config.toml
n_layer = 15
d_model = 192
n_head = 3
n_kv_head = 3
head_dim = 64
d_mlp = 512
vocab_size = 900
activation = "swiglu"
norm = "rmsnorm"
norm_place = "pre"
norm_eps = 1e-05
positions = "rope"
rope_base = 10000.0
rope_fraction = 1.0
qk_norm = false
attn_scale = 0.125
bias = "none"
tie_embeddings = true
parallel_block = false
init = "uniform"
init_std_qkv = 0.0338
init_std_o = 0.0338
init_std_up = 0.0338
init_std_down = 0.0
optimizer = "soap_variant"
lr = 0.00504
lr_mult_o = 0.745
beta1 = 0.95
beta2 = 0.99
lr_head = 0.00984
grad_clip = 1.0
warmup_steps = 200
schedule = "cos"
final_lr_fraction = 0.0
batch_tokens = 65536
seq_len = 768
doc_mask = true
train_tokens = 338300000
steps = 5163
dataset = "wikipedia_en"
Each number is 128 + 32 x the weight over its row's rms, rounded and kept within 0 to 255. Layers, rows and columns count from 0. Numbers have three digits each. The size before them is the row's rms in percent of the matrix's.

# layer 9 MLP down (transposed), 512x192, rms 0.18, rows 249-320, columns 128-191
099:158092135142149071083146121152151117165156124168111110164105149093127111129155092104132126148137101194109181134157107094081115123100095128066093115192165121148115103126114128146138102158102100
103:122088163072157131141098041133163088190100130057119131133119117133137121120141151142090145133116120164133143104137184120127143103109112066091116167066127155117162104125131109098142129097123123
106:147147082076147137140127093094089175105134121144112124152142157158204211173163117145128117140111140131127125123146073107122070114110115076106136151105139109195139140099155076109079067124124156
098:153178151117114101134107113103146142150205180116087080189169142089142151113162099194110150190097126098110102133094147157145149089178137094131156108155148158134158171159152060144126092142150137
104:158114065121040152097070089140134087082134152091104099158145130161088120113132125101083099070134094091102065111125101192177097159125123199157121096160105082152105079075160114155161097105138092
101:158153136130103124208041144126119131171131139068099189133098170107101095108150131142099112105096150084150179127117089101118077118070134171165145121135154123133136092156124129136120144144161139
099:146083072163126110115160098116147102142117119111130189131131115160064119148085156105107156084155168100115139113134115105128125103168144141116178128134155132176118085121086116134177102092116075
104:072068108126165178094149103105134146131101159187091140146095076139146081160151141146166140132166113100135116131123128090082173124178155116142092087117135151111097135105107182104126069128140127
099:148162129116154134102130127126175150143106127179130039140170099137112116118121161091135092092098152158159067120144108112188116137160175080100135165129146144128179150000116127164180098148144140
100:131081108133144148096153144218144130170130162145158113136121137139157168125137086131155157153127084103145122106141074091122184104153169175150130149140117134153159101129175120173137148145101128
093:107139175122119115165144197129098116099159151122118119079112102065171126092158099109165089114140111174129164128135111099157069047123176140129105152175170148173073161115189104149130133074132125
101:156113146158168169092116197153174100194141113137084105158136157113119132115108180142078157082140151191139129169158142151102173092135163078112114126108117125153046131203081129142145137166120097
102:122133158118238132104110138035174161109157176141133147130083127125114090088117127160166101149132186166145124138125101149131089114140094150183139062114112102122038121150085156149151073165121131
095:134140097143142125099170139139121147140159176206140163112141138126154110175158114111124116068130152196139162128149129116185126128167128143108121081131159087130147138147177088159142114169099118
100:141156052119109081111085145111099124121143133134177107113149127096149086137121152104147155110089157096130100146085118183168139108138065132094110174140172100100174084110128076147141105142118176
100:114186136158118107125138145127199135106104111159179087126145134121157162153046148135108144161151113106140123044125185201140174135173171182143127183083152138138154150065168138120156105186090053
103:148111089053104105127187101134191121090066101194157145193124092142135148159161048152102181137135031111131087081141106192096160182095090138127128100130124135133085036104127092123139102130159146
103:153084142134198111116131126081181125117111076063063103108138153099084146149135159111117173167079111130162116140150151117146118116140151127143151173164125147101078096098121143146122140146159120
091:109114111125097165118154140055088141086167129146067088151098096078080177113164171184080089103118139086174086076110084160114110180117107066122154106137158175130138120141120148140110107156133132
099:097127187112098162136130087137131125131091112138111098145178084164099158131083136128067154128122185095137142141136121150128152104068153191171138148137115075168072157106110166117153111123135156
102:089084119083155084088147136138189167106174127116092188158110129113091174069079146130105152121143141138121147163123125079082217136048081164107166168150121110149074131109114173128104127100090081
106:113130156148107121166152091143143164098113074075159150104105119113089122159100146091125090101159118115106175111081050013140120106189104127144098154068109149136152114118167065084117174135142138
102:172119105148079119155152084111167149153119104106096165154079149083147171094134157154169161178191143133152148136132124133091172117190146121138083155151129169145108158104173083160117176135181152
104:053118150125160146106192142124132134125130124139135090128128140074125103103136060109127111143166097160126166150067120168155121133139098128079101101214141131088124190154107152073181106111052125
098:176143171107073070068135091186123150172139126145128126121149126184101180115096092109126139097086167125175098068169131152054152150106155126092098119151115112161103052163056117110121143148148147
096:209116069156139096199108112136163112106146192158113149081150156173138132124104101137173099137151148139114119090147143126110102178117129119150113161120141122116120112136098097122098172141172108
096:098119156111136086059167133133114129163096118167166131151133170162088128138124172162110180179143090145076178113162144136173115169129114083143116119137167145159227138035090130084131143160086187
096:099156109139113176140125149134157163105110101153127113086087187123137098100118105135128133156161115159166119117130195115181138106141168139116089119157176119148124205130128117184171164123142123
102:103151074131092128103041130115170125116135126105190127119121117145087076133143129101123126134144099086139163132135133148140107167104174125093077073055132103174143110100194126117146169100176092
103:114155066149183166108140152098112150176128071146092119117127136123120058159155099192102140119193102119150128184140144103081117124132093148101121175120161133145099153132089156132102165080115106
105:113181187124139098123129126183118088125076122150061091108158103155059162142103163157152114140091181159157135146144137143154128084082105171124172102126094190088109130074151045125136132117131126
103:123099151098092143122124098129090188159178093150081143109079130095133137141097149079131130184135115116110135074191159121058125175166088121091120122111105124114079144141118171111183143070151155
098:081142105116128110111143143158096155115084117081079108119108127168110189141133062145087120155118088126128115098123172149069097160114092112145083117153071168081084149117121102129123155111124123
104:152172128190159106145135166160138167157102171112111146101111123145121058105082137064181181138148159125127115174123113135175155120019126158125168153176123160122141146065112164140130130213122147
097:121143126125104138132127162150117074143117128152103165133191076147180152109129133186123125068109107069129107095170105129146105144116154066161157157130189167169150075122097084080169115098079081
105:075226133145109139167136147126150118138185117145101102212172103127102111109136101057183121160054090104149206141129126136141193125159042133117109113183133130153134117146088142140102124152121142
110:145124143116145128140184136176132118143178126138216131154083139080095111142098129098116127132197125146076109126084133166152144140117074106066068159138126114122156075116100082137166070110131087
099:126129144112147104121124118166127116098093113142168112093132094114145165102197171112099207140164150121146106142166113145089148124127150094099145087126065152091107136175160124104077145167109136
101:111098133135166105150064196132171146185060081075135072111097131126093167123141188112132150127109129114151138178127142121128060166125130082117156072155152146167178116081122159109124100058114070
094:092208199129075150109121113098115136091109099124114115154138069108152153130134163143140147065156135083132042111082137114120146111167170105160130163137114116165119072191128104131102112083133151
094:138162149115119132107056099112089135128134179078099115159174163172120150087124112083114127080098133142108168113100110132116116112119126153175125099072201154142174118102167139121165110070129161
101:122128130113144132120149116150101169128152096114143104093155100154125126075069146135122095137104090138130140127101102179122131088135135171114106144148107042173157126163153178098056059151166120
103:102175141130081125118093136113122154097147118165153113112120107179050184176135102063135093145142179113203136107108095140098108107184145193129129139067161074085080150114132093114144107101124125
100:125174131151011115129107125116120058151104134127112163104184147137159135120111039128144146074106177120124142211120079149182159079079100134166180153135136132145112128118175125077078147172126087
096:097142101136139105122103134112101107101130117095112143116152195155072106098101099115111125107185127137147115118136177104089101165144180109118137174204077075170155141125125125116125126074129104
100:200146114121182150164098115105110099130089127096080162174091120099115189108097140097165114098110112104175114088160133131120199096168163163130132127152152136139126148095108146131145085176056186
104:178119128175137138158063159209059062129093145069127119100150169116083087138110096132089065126062100173109092144139170132167117115135135107118097123104162123121160122138057134074076181146166139
108:159116109086147162131103127172152119158133108101129097104138122143163099115120145095132146125151128139108176121106154124175085099158034130118154150194190118096165142125130086104099112148081098
102:127114096124110184164185124067151145116145104144172145119176169138169206101163121107109179138126099110154095078160104120146108109139217172159127157178130090084121168067137201164133122120108136
096:108142134130156134069133113139091079109097112111081108154071092139067155171130105179202156129142132139071081113126126126161072139142122146127130133114146080147147119067112123107111119147091120
103:082154097187119145173100190156114123111129129173125073196104146175092166179132122083188128083136122136106091123116115129103179140113165103130141134123133092113119132162118156137156165033073142
093:076104166087175124137051121154175205147144185144159126104089154114123191134166080139065083120132131097111109080171126083089167142143219136144118129129185085137127123196134147127099113146041116
100:096153093106127112165113123136130127128168068164129115154090184138133121128103156132112128055151174110096095121151166177123070103126125127158120109122122175096063146123141155110129163142123130
102:127137148149141144110133185086132131076184085172117136081092129169176085100108131096175186155094077171135144130097104053213132126162135095096152151095105133127110047108155088120108134123136081
103:116076187171081130113126123115174109105165089139128122127115131094133185142125112098188166141135102149148131175138100200087157131075146163159119089186125197163112151106148109138154154065152178
102:091169103139139142163133154104085147119110137128121139098086050169122079065183065157093154079130079083165090114166192097154126137128074103175129116137139183129176164172128155144138119085097153
095:086162124066138112205081142141128123164151123086158133135136093121176167138093161169189198129129087111099058087159129172111168067104126148147081110094117128158129123093093064125153136195127109
096:121131164063128116078124099088172121118156114076129148159056075211140109153086125142157155147131138095163066127063097182113141142112128137082122150148085129120083082128100155122156124131122139
094:069101190177122077104138142128093102168125095146096134131116078169120149117132146148175103107083121107118126179170141109153094148113120107156122123149083074106097127182120157177229116086141114
104:137163115152094158190076095192107157138152138099191155090159133144141136205161117160153126172094111111142137124154056085092121157071118130132140098104125135111099129138120132096126131170155166
103:169151151120110133091110108071104136145143163140153125184087192157128143084186145145077130149135187117106135121112089157198133156094148101133083096101135148115108105134155134185138092184096078
104:148119132107127200157122113076101101196094044131112173111130108103119083149092172157111124087138153155127156074143128140110199108136084102077060097102150101089163131150142162139152143137112121
098:098167117126090155148159133128140137184175135117115120100188143077098100113083121112150140143094152168144072109143105078182106144085156049087138064177066091102146125100164158080140168143155173
100:129142101166131148134031116116153170161148144111117130181066132128100153060147112165163143165132093098134135142184123181143150154094068139123176102037093134096159123130134097162148136142084140
104:148125161133114141123147154112084128154120112119134121060203093110152134180113108079160113158144126130160127129173099120137096070118108102130079165140120166182167160126127106132122161155113138
099:134125163117127127142114144142174077146131179116112133136099144123125161146157172068101090129142106118128190111129147100140126124158180143113111145139129101188152126072086079107095117131117152
104:135168099119099158176094158133159128160129107158141123121069142184144084132111134172130138151088087177161183178161164123145113195224092089117154103133140163069145170113133092196098137075143144
095:087130156099104048183094154112136184095114139141140111117138134120083151161120112149112150125150140072125133152122151126121113157088164115140186092070098129095142126157117186087079124129124119
104:139153097175139103096098128140163085159129178129119143108146089124103142161125118100130081090115113110134092113061129115105150114116197108104132138169111126055160120119136109175091186116117153
093:063076084136126137093140152141088157074161076125166163153076086125101153097083084096094167158135165193094170110126159105100153170159109137022107123136101122128216117125190098157152103122120152
103:086102131116181106108166089134131141112158154108136166139124109083092109172094084172103173122068125158164117129138079141144192150163055147096157149157117115130173124116165144198091176103151127
100:109171123201119161081118075131131109080135142121148135144116103042082094142106113060119140122095146143112122101140148151121067128117195134167132138103165092115090124096110111143152124119142125
# layer 9 MLP gate, 512x192, rms 0.186, rows 250-320, columns 128-191
097:176151131156219106139182122124093140194118177107076096110135115075130157114121158085087077088167113123117134082203127156116115114141133117118093100108117125150169129120085196141105182119116088
104:133080138130119142125149140157150120099142096140151143086142105087139132127146194061102162098106100095086146186107100110172095123134131125157130131101143100132181125103131110141103133159135088
099:082179140137107136088148170106137107145161133169143119161109091119070105113120139121128119123149167159090169173149111101137118132068112138116146068083066134085168127136133105162136081105106087
101:154133078170152124087140139156128133105166191161157135152158105088109153145139027091106116124125107130164139159109128154097109163063132121179088175145089100128131152158184169106058129152150140
103:120168200117108087105105146081090127109128095143167127107128131147149160109114100157126075143159157159075134125105160111110150143163111091162160160086133071128131141114096129138094150118196124
100:082166144076140177126097146112149138133179129088078065124110146155132203104161097132124165111118105092112170126173166182141160101126151166148117147183159137057140145162093144126107103115160104
109:122126114174143148106133125208144141164119151105161124106131135089119117124152153133101131075168123097128085115135130099083116100140089147109124055158147123168136166102092131055122112078154121
097:161086153152178138146122138093134097134172111092095117106141129157095177146084160145122183133124089169102164118075179154137044143121121137150082143125209139140148139132146102091103145158085059
096:120123152135101136187167118077081133137127121124102128148169135146135175126166067117163151166089106126091132133167096105065134142203107152139110056141159133119122121114176139105110091145127157
097:121050088130121130144124159107075142151130176110145085119172144149063156149131135142190163147110104145132124106133081215119105144147179089138121078058129086132158150109144153148070135176119121
101:183157126183227100085138139174136092106170137137121168146160125165173126158152153105098144146184087201118153135083131123094092113155113128112178103149146060167111132142063151108141087096117091
103:154096146110108119165150177121095000164108153135088161126137110205129155119139085114099198091103133145165139074137121103114131089110160167147120103144126143142173137128087189138090173080182121
102:125138072144129103133100193142145142148123130184113131172138080075117114109133165132081156075153180095106139068177116124088123152075173111163150096145131103168106114093160128078102101154147141
098:096124126124111106170115160087125178110134153167142162128154118131082125142130087159128093055131073168076135111112119139139112151115083163155181123098073115087103115119082134130111060121140095
105:086161164062171087111176115137143101108058112085151102137082140134119191142086128131111106122069093136139103126131144125115170131120153108077179169137156227175104103184138144166123083109158120
098:100137128062139155151156140112058156116125088138183124135128204113217191161128176096165156166173144186076171106101118110129164100102138072087108098100121147119123197130109150115125118133125084
099:046134150157141096116117096113125053118141151147138096106103172130071152124117159138097182108110193148152131095140136155066134108108098120118094088163140080112159126123086107113148150118099109
098:133110151104158096125145167100141160160154197143129121136068117131158193132202150100059118110141093111111119147090145141073131111180093182159109115157113138109123160137179133174117101156127150
097:134114124153117176184140156145122115132151141123125116150104063153116183181105139148168085161194123118126146129120193101124174105152098136117086088105169117138124146154107078116123157121093130
102:091164063169139104122055110115142161128088118149139084200108149099103076096110140201143109108145085153075082088184119141100121096104140146081136131193087117141111130116147168192169142086108122
100:150123139099173097102161121145134127108105115099142104161112153117151159092153126137114158089109137123122115123182092137097103141113091183117170065125111108081112116161073164135125151124190112
094:176097092169080137114105153074083109168130112112105133109078145147123133066099060202077145147042130143111141159088110083101115146174110094137119171146160124093132111111150103191120205102177097
102:121109115151167141123105103123122074094100199147071194131138095118119155094062160072119117181149153164113137086111077140054122136103146170163121125121176097145101089165130117156165100103136184
103:142183125138164110123076201193082121105161117095159150153140192092111134093095086129104103152161154145081052145169174151151120135154141101125137159120160141166144162139103146118134126062137136
096:174182125154175145140067104091085120135169093103116082186101112074165135184050056075073170119100101078097132131091177151164065157119090202106137101126161160095146088112144143142117099111129099
098:136125093144151164119203131110160109148101148167117113053130160151136080113086116076104140131094102130122150176122176114121125113122158124113109115179202071062122123191100096166125158145116156
097:137118065144113149096145158115110237168158148125083188114128199127161146097147146134144236118057122128134104126148128163099186157094169157063154097128155102080125148123118100136159180084181075
098:160159135110091136136124091140112095117139152147129143128080170119143114146172138141161162124138131112099118158121129110136107096120087180137114084191097158087192151186115070120169128160166067
105:120094091137174102151115131147043112125112103168117157166114130118176200098059148112118102133133120117043134156122135184150127119177158123097185096131165128138138116097088075128147100135105075
101:104125141141156145131094165087141133119148185082148108161112117144051106193099149145089111147139174105082094178087155141129136164121159117137134127118128143116091131194124148138047134182161104
103:118123137139158111164123159144085102111156044127062144129101110104109157129131117097163134124137139162148119155103049178140117121110098078076182083153106100100154131121157073114130186109130129
097:115137088128110150161142121156174142061142088060160132104134134115111150031151142138122125092133081118132094141141169149085141155150126082089126170137122100097148098051145145165214135098188098
106:174154103170192117104078129102097125130130148153130183136111208103198142168147131128108097091138095139059190136148108135158101163092160138137150115153111069167090072075129149119157190097085124
100:156188109123080140133156102107093083102093186169110147093071140109128161158171130127189098120131130096100125076088157150154144102116110136090044169167141152130141142208139044147119208077169124
103:138073067117088142101167088117074143125100134182106183072091111106095168113135146146093153065163120114120089120096158164159128106145145180137146071129138135184155186076205117095152130186161227
111:105136100159116143155149056132095153106156126104091150167141128086121137095096082173227133111078056166104144101125069140090138102141129182104116123168118101132164102108080129167122112144021138
093:128182116143136109177109102191123122101097122131127148150188176128161136055164156073121125122106166127137105146184165133059109105176116121107177132120133148086123132096152118153090178142114138
101:067058137116121160100113102132093180136093143147088155104166106154101108137127130122152096162146076137088104111150134124088167106059151093094086180160125119067163085090158087159123160142159103
101:148177081147180143131097102192090103118080107114138147083145164063084182115112106193097147163165148162136169144139158101124134117118078142100115074130129152098112181087137085162100168146112121
095:149079162083146159123110203095132155167108065091125144117119128198110136158147143123094101151118154056103119091161153173107096116119126113153132106102140114070125173109184137117115083078063167
103:120117119057144106139067180140139143173103162153162092103123117151119127146094083144155150133084106144118177238096114083122149094124097109148140141179149118138171146069160143083167109116115072
099:184089131135131132200164118200126098082092077102191073149192055070134129073145123062130126093151123121086107127109123122107149126102140141122119091155074165113165111102140127155154123021159123
100:121165128185187098118169164154159094031132082066112166117134076173159114113121139089120133095121090116135151140155110161108112123183182130118111125127117133093160155138075126179137140061127130
103:125169099138122174173118133083207143098242142164085127106101109130144179138125111074136124109117139076123102210123190097092067097117155138187151113185147159098130104052179154169131107116125100
094:169132075141119157151132131120085113100074126133155120071119109131147145142077121141127182142139086107124079116192110168079151102135164096132110183173112166138157147099145166152084090102121148
100:214160125177102139119206111101102179121173156090176080120122096146099157184130101108133119121125070058133155126121157108114157121142137151113149114129108126175143175164119111098148123165145140
101:151147101120153114125110111157139104102088099087130121149133146111177119127138138142175150167130103088127138093127113110090080107111107139136082071113136138146125156093120100132110143074141120
104:131170135120151072160101091163113123114170155111140110097174106050209168125133109117092111143148095134071090130137098101137108136139134137108159099135158025127119140140123110071054186129173189
097:127138132139190133130116155149183154093127148103087057138151124165135026139136125174115090154085141091116118095153076133111148092152114101121117147144124129117174117112121169187035114112113118
104:175114184174135118154149178138136208122134092179100153150087131146074125123074163175118170111169135089117185113114091126119144141106121172176105165139121132113162110147128142118184128112149112
094:128108121126138132135140118165058124098116133122186106070093112081122126189176072114131144162148129116155140145169157174157116123137169155193068097114124146126146124061159103177086131134127116
100:103125141144150137161152156158127104123141120155157105085169123143100123239100114148082093101077106196160103088119128147130097117187114096120107117127139161064123148103154161151129186066104154
100:138156115091167116108115140073140140109138147095141172128059181118080169096063112071183139084124124125091112127155079183094122116095186138096101181130188112156127089097114150109108114136137100
100:129119091184145120115156071091108092121131128155132146119115155100134109183096106122090123155067051147142129177170121141123199156145161116065107140100160111073135194148187110099119130082134074
099:081133208119127105155149135114128114126159076103094138150165177148172133123057113178159128124118117159124109115160131169180102169075082168130114132125146109113175106039149108109106155181114124
105:145124114196125132122201094115112188168143120080097135149169146098145127101116167114158131150126039141105151133112188096121153100147115106150151131179111119125124117123126128098107053113095132
103:087124116166106121166110117147148163097130065092105033152085124096111125132102119141099123096135139110120108156127166171155136102102089146114129109131157113120142106065156112091088095122076195
095:136117139112129132139121157119132088156159147096097118068081067119064122088174097099117153130105104133072088122106149132092136147100144142083129082177135143092175101163118167172126182118136150
105:048137149172139170149174139138137133081114118064169131146145173108119164078154057172090146143164133107096173136137147142100071128163067104080191104113138151132121112146087120175096176168141158
098:177172100171150143169150113078117081147107156129107209124133127122115123146151106110122097085150138142176161124130192058048085082163099153144131155154129081154148087129146200162108172087170158
100:127091160117173085086169151089118093163109135104156146155161162167119123138157112109084118156097134070114068085115102096193127129169138098177187083096065109187138108166090151088078132125178107
101:143182094120082210099114172130133096142140133113107148128140132105120115139125191137129197097049086137102066108135150153141159150079137188113166092169121120146059172125123159140139103121178082
094:136091142104169115138140157161141082174062104114160187136126109093089152113144176130071092158095115123167117112135130142115104127122200136099108107068172138162179123109133128116174171124148081
110:134170081078120187137116101149159098198138066195191104140135130135168130125140123109148102134157121096125112185147109140117145118121217121167138131126164135170110196135133092082145150139172179
099:126156131124073197123074128139178108163154107146110123140134145100147048136139180156198104161115137193139152135015150120132079082079130116148100101130132120141119127134088137120093146071112118
111:088127140128131112102107156185155121127148098116147133101167111100122088127128120108087134164087127141133114139166135068104106127163114182123116123139131069138179080155131128131166123117145170
102:135089145100162152095092079123136140151139143147121143144132124087108091076100141094119063111108106153134140074128073136135129103183119151075120142177159079102156148179147139156152206174152111
103:110084142106119111096127102180103125129075197149119085119124083113112103105094167148112101124178137069155095096102084152065147156105123168092157170133160138122189091156098107137119153107125141
101:101102157105110098056159058157159180147079098129110135121115087122109137127174131088130120156078130154090126090070148166134105096135123175182112128120126112121149130103091141203156084098125109
100:145170137093115099094137137083121156119122134092156136155153081149120185124149147123109187095188072089120122150202103091092141053116116177133114131124109141127169109069175089114123147179079100
095:106099182117148177147183142165133074115147066107103124099091140097077149134146136141146104153105083112142108166192089116104110189132172116135136097174118144126112145129131147199080079102179145
# layer 9 MLP up, 512x192, rms 0.192, rows 250-320, columns 128-191
103:135184149180138144114170121111112220157140141188143108074146131158103098147108094136079148128150153137153145143066076160088100088115143113127173140141144062150067080103109152067152111100064181
105:096123141085172150089096107088128191187147180157094117121165169172183103163168141156159171155122087108101175076130107131158183157097073146183231107084151117151135131152147090126158148150142118
094:155151149119112148135210133074163166125063137109188064117158169134101136181160088132171126158174097131166098169101132093149203181123143054132143036125092087128118201117124143127129134162139114
107:057118145122079117121123108132146134140162135120043108139148132136085125117089177077111172160103109110141167123183109103162135223114170087180108080140161110117125108118090097111094115142184114
106:091160140090097016114138132148113092124201124128144181071138078142119183131085143189084163093113131225112138121140144164134089113126165097114098157148130086116134128090104108202136156136073124
090:180148171133092087180163148163181131183176116185093126081055091167119153103107077163146087158113097154140121150162165142115169169117161146142131123162131118098147131166169115091157084156080140
109:142138103127146110131102095174136092120157093177131137146095107149127132118167066127152158065110079150168126131117147056136135084145128131170071153159152113178165136104146127162092175103141128
100:084118143137150153134106113098144174133131138147115153097128111119124161165130123152129102169064154127104127061196090136130165111081126112066163042042161120092133100138094090122088095141102154
099:140116125135163172162133099137131088147176173099113167144089093105165086136121080176131079176118095063147116133101107130116139069142150158127104100120160095135130107129160131160110115139113106
095:081117145107155138074089173133064157182094184160178150101189160107143136118109110175126126091125129118120145081112138171142128098192140093115088162108133096101135156094113142076112102137146157
102:085121131101147107180128110073163164091177084090093095129074144134158088173076111100197172104088119110112139077176152125125122148081088183151115183117141146148132146153179078109058120110090097
103:148104129177104081160128183128133049162155156125117145181116128197106109149098118145080155137095132145061189126125157088156115092094116183077109115162142167166093179163132175113121129125190105
097:182130074117099137166132114110112102080113167096114164146102163121081139072063125124137082102101181070117128144092096143135086147140126146145068074115169144117103132105172176111133106131146118
099:141086141148146136072135130172156122149151056049146125147129073151108074174120109150130131164118105132142083120158125132119093168124109146190126161126089146172158146135115128123108116162122102
108:123133103154183137135154105174103146089091101103151168108111114038170096147119199108133089064173166172106143162160108147162077146109154159164100191133114084097161148096122140067112139110100152
100:209152081144115149092131176184130074137071140151140108113131078094107139117124140131150140181116101093164166138136120128155136126152139161106156139140132129135140069183078160096111148106146151
098:138155124103125160174174114090129121128189146112081138127122147132134123111167171156121078154086170149112098129086200152154132125079111117080051097106069118156147137104163140141188105113137126
093:160157152137120133136174155136163128159120129136165116118122202141169154142166107160141134110177142143168112092175218163103121162179148104131095116122173172144130055117137100132078093067176126
095:165101157117124104079164163151092110167108101118095106129148126167116117142086152117155145155160119112104146167162119152044116114145129164087054136093134143164142143156150176108116165139111120
099:189142057143112141121108183181136130167065143159090080136186171183091144173113130128129179149161156140178133056118112173144061138135127107141192167116163143078174076181134167085168161116196092
104:119054131113058130137099188132189106153076106142138140107144182114069111144116142109148131088097167103155159083125113027161131160125105124125131142115075092159124104113087101125129126102131134
101:097092134100156134104100130138136098165139137129117130097144170163175102159189088138093130125051108073084084120132110088145088131184116195133123144111123088161121180188135102132193118106181171
109:141129071113132094138121117111109141221088131154168091060140101175110182092078097159133128105075127157183165128136095108146177122139137142103042128089171125131134105098114169156191157138124149
099:121155108125119145223118114091106144174150146118147122096110098204093207131086171146077144134091164125235111121126077120081106099140151116087139150087147123130112160065119115133120172117057148
102:120115182143166099130127098132113111119109157185163106118145134085158178137150095171179139126159159184119120179190113151131083164155163126141146124090127123170103134110078136141114113126100069
101:186104026123129142103158080137084158159153149098124127059099102135147096141131161090142111094115180134131094131090079123085151101116205165146098149133077131166099177129161148146197091152133163
092:133060126135161088107117149107098101101154118129139092122116164143097158144131137154102094149098151102120131124159047126069111090114089168111157167128163165103159071069062187142180144141137155
104:163100133136166109128159106078131131113097133115097089106103148108189151192188214122089200190156071108078092128191167088076084101150135093075162095124135114112136125131135144090165114157172137
109:128120100160165073113165079147200104136191168146162152100140126086114151144123182201150088122138128119133151119158125198090163165101163164148156154148148134103107145153105168174130137149130091
100:140104140093156118082086181163178084175108124181091135179153117126129098121183180051128114093079135072100133077123153083145080094123111162117162065153151077151119121110151135067144110098101108
107:174095117097106117134156108089157124195148186148119155168164147146108098118087174091077137183133173105079164174155148100044135095117129107191108204116134171145147169133113122154112101130189131
095:141126164237110157100057104128137118157127112158153132136146142125112086115103094136109137140081159155157097069111093096114085095091105117133101151184192143121163100107163060026160106150090110
103:118115114089135079151120114133123148113097133081151066155090180114093111118163130068144124158082149109083126127122069097128178104160111109189142161097158151098144077098047111137094137138151090
102:141134168146132132132119119153055075142131158164098128113142172133155136146123153091175161105102127142091121076095170117121137149147165123109102155149137157119176188203121175180179200087147078
103:114113086146088107163148159120113113164129123128182146154157155060148155152170179089113102116159096117139158132119181177178174085135140142142149104113201135146113105163147084110099106147125109
111:120114129151121078176121061124149102148151166150136114144086069153125108177129143155119088134103156106107132133086130097204106123142147109122070152080127114138179178115107150157183110101148130
104:153118085171118188090125155114106098157191160159127150190113144146144118096158088162126125100098085122148151161140105135202146091168117173155078096154172164125081174168147145137173156157128077
103:171132165113156100100069147196106142148108136148180121182115104109174110125172163126135139124152191119111164166090106128107120130109142109134127102083118082150121093135090094109180132137136112
098:153111109182113193106122100109158123161145170146193064168202119133126129184155144103106195115177189163126110152126136065137166182102106139125142136108150094148045097121076151103098164118139140
098:163134153141157103159153096073136199136152121102129096129117150103120131120083128160132134179146189146103163096128136105102105107122136175122097108106081143192101147104155211031082123131143120
105:144137177166094081125145092094142138140057042186117124131114138071084101104149138127066210127129142233100124145101078168099147166118180144164093145164140180109131118127127155138144180140137133
100:070169141100115148165150113112088105158124113134048174182079125120118109123149192124128119135104120142097185157100101117185096147115099113161133090098170117118133177171147166072108144173153155
097:194126167110140211153116088148153116154158065126150115129149153086098119114119170145175200095087116097087082175137141117169142132040106125128155099127157109130130154143185131128112161165141144
101:147133126102076147120145101100126102084140141100153088145145143157140063225106190088137185145121155159042209125150162116074156127185081136093121135167152107204127140086074187096156143107100102
090:135163164154083141091157100137149120095118167143096134117123125172123109137166144178122116129142186131169159074128056136106133140132118133125127050073174131158146129138085123122102097079144131
104:145107164166123097137108142074112179165181076129093112108082145207150223122088145107134134100144093101115179125099144117118102096158161124156096112100128113143147096125129151118165162143144117
111:165138136194164125182187088164134131141156160125155106123173164144133115169136113109150075151152096144143089178098143119101102159191100092129127214068179126125162090119221095119101170142146130
105:058152098132093054113122133136122091087182139129116177125202115074089178105068104163134133191053118121117073138107158152144172146160149123096127126078151056174174129111132118063087160157174109
105:128133154156126125111186116097123148145159145103101125098119131116104048181134092135115151067114110108084184016112103106139142195107194196132125111135130200155080074079182140110136168173147118
104:127135121180127132151152142111088080163103125142123129184100073089100051138103092188123131130096112175117089129075181141065155156106165120083176134185055057108105109111105163127073127128108142
097:138120145099162122144115116151153126165130083121127115106061176135136148116126198126128116080206154125090174127074123190134109104112129135087132108169095183119068147168109184110142181051139118
104:095148206144152145082150127121130172118133103125148175103184132120163120104108146096189133133145112124148139087094104191084139166138128109088153163121111106133189114181133171144130098104102139
099:120100116151116035150111140125112148112048127115117150134113130123136087114119166102158103118144154133129139149134178131109097048159147187110111110056153185084115072124177071106135175157099157
105:067146148098147048119110168130144131094117160149119150125060156143127062160167162116105154166109141074116100083129123223098181104137169141124113129150100117174147138123095142148114103108103152
100:153111118108117072096119144091137137125125123121147033120134128099163148120089156152073171123183125142094173153118140132089106112120180133108116154096142070139158068159124196177120097152111132
098:203157126089146110122049190100139138107119135152217177086125159133154119106133122173132074138135108085104076122119127150153127116158145115078104214153129096057126116094144146123098105091106135
104:113155095126077123133109173109097156191134190082142127126139121190087100087178121131152142069133079155152082158132166147130105098131132090193130103128130120141144148189164197159111110158103046
095:208197120112167112128121091113098021148128128060140143136123131138116162144127134156156106091131150148155137095154122093127158087122086148103123177121135145149137114106112098107122178152130115
103:141116115121129157153091154147109167126056147129160158089100137129102172098110132145118092146145162105122134182184075166137150125144151174120100129163095098125110160190133090133190124119149190
100:156149129087082119170142193093201086179114129138124090130175163062163186122095156152123145131085133133187163155140126061089137147161118149107128133142094183102089181106106090078082126113086124
102:075212097143119156109082129084085141090162124107120127175151128081148128130158175100196071127187193147159143087138151130136086086146131141128114121117178105147121097166124198142146093123087115
106:128075134109077076105138124144119150117089174065134202106131200115097100140149105117121083215165144123147112139108092158168151120150138086121089136154091077121073213110162110109126155090120167
101:103132070146062174145121121118141121110115109143053098124106084103153124136176131101157131158192124116159163102106098080105081148172149134086126093120119133114120100107152120147084093110134081
108:169196144118139169108098064153110083115133163154138094130098097161066116187139121136103094105070139141204120167148138107085153126209101092092183138066106155104150138166153106165118146113188089
098:098145132131098129102162080094113174139143109123176124132125170064129079116096126135160127158149094196131099145149138140140140106127122144093154136188086136140156133076070092130069184100091109
108:087122219123122116082134103141158188152150153131101193075112163142104125121064143161130140188127135125154186121111143155126105177208187117057122109140216160121174165130138113155169122077084161
098:157149147182101107179140114128153162138117099176157143113043167119102210113166147164101181127148108046171144172137095127147141135153113086174138043098135092133111122113129134092079077071176102
101:130108097138152174157157134161108172118090133167104134171167160165170110131159126061131070065133077174154137121087207107137184110134125098170113131114092079102076165065103178102148139165128120
096:069081146105145165141050104134121107128162133099161124167183129111132106147177132152137171146114146204147146143140143132105212157062078142150096151164138164107186108127125028126108144125130116
097:196153130142152156121137123150168119156112100102158164097158127117129101176142136081077099110086157152182092135118146154141209219111078100052147147130110078128162134155145141210144113142063159
099:118138111161075139199124117065051101148115086140088094077112106130131126172093155119136186115156132148128160109119131130098123059091109135143150079166160068154109130142160154166144104166110058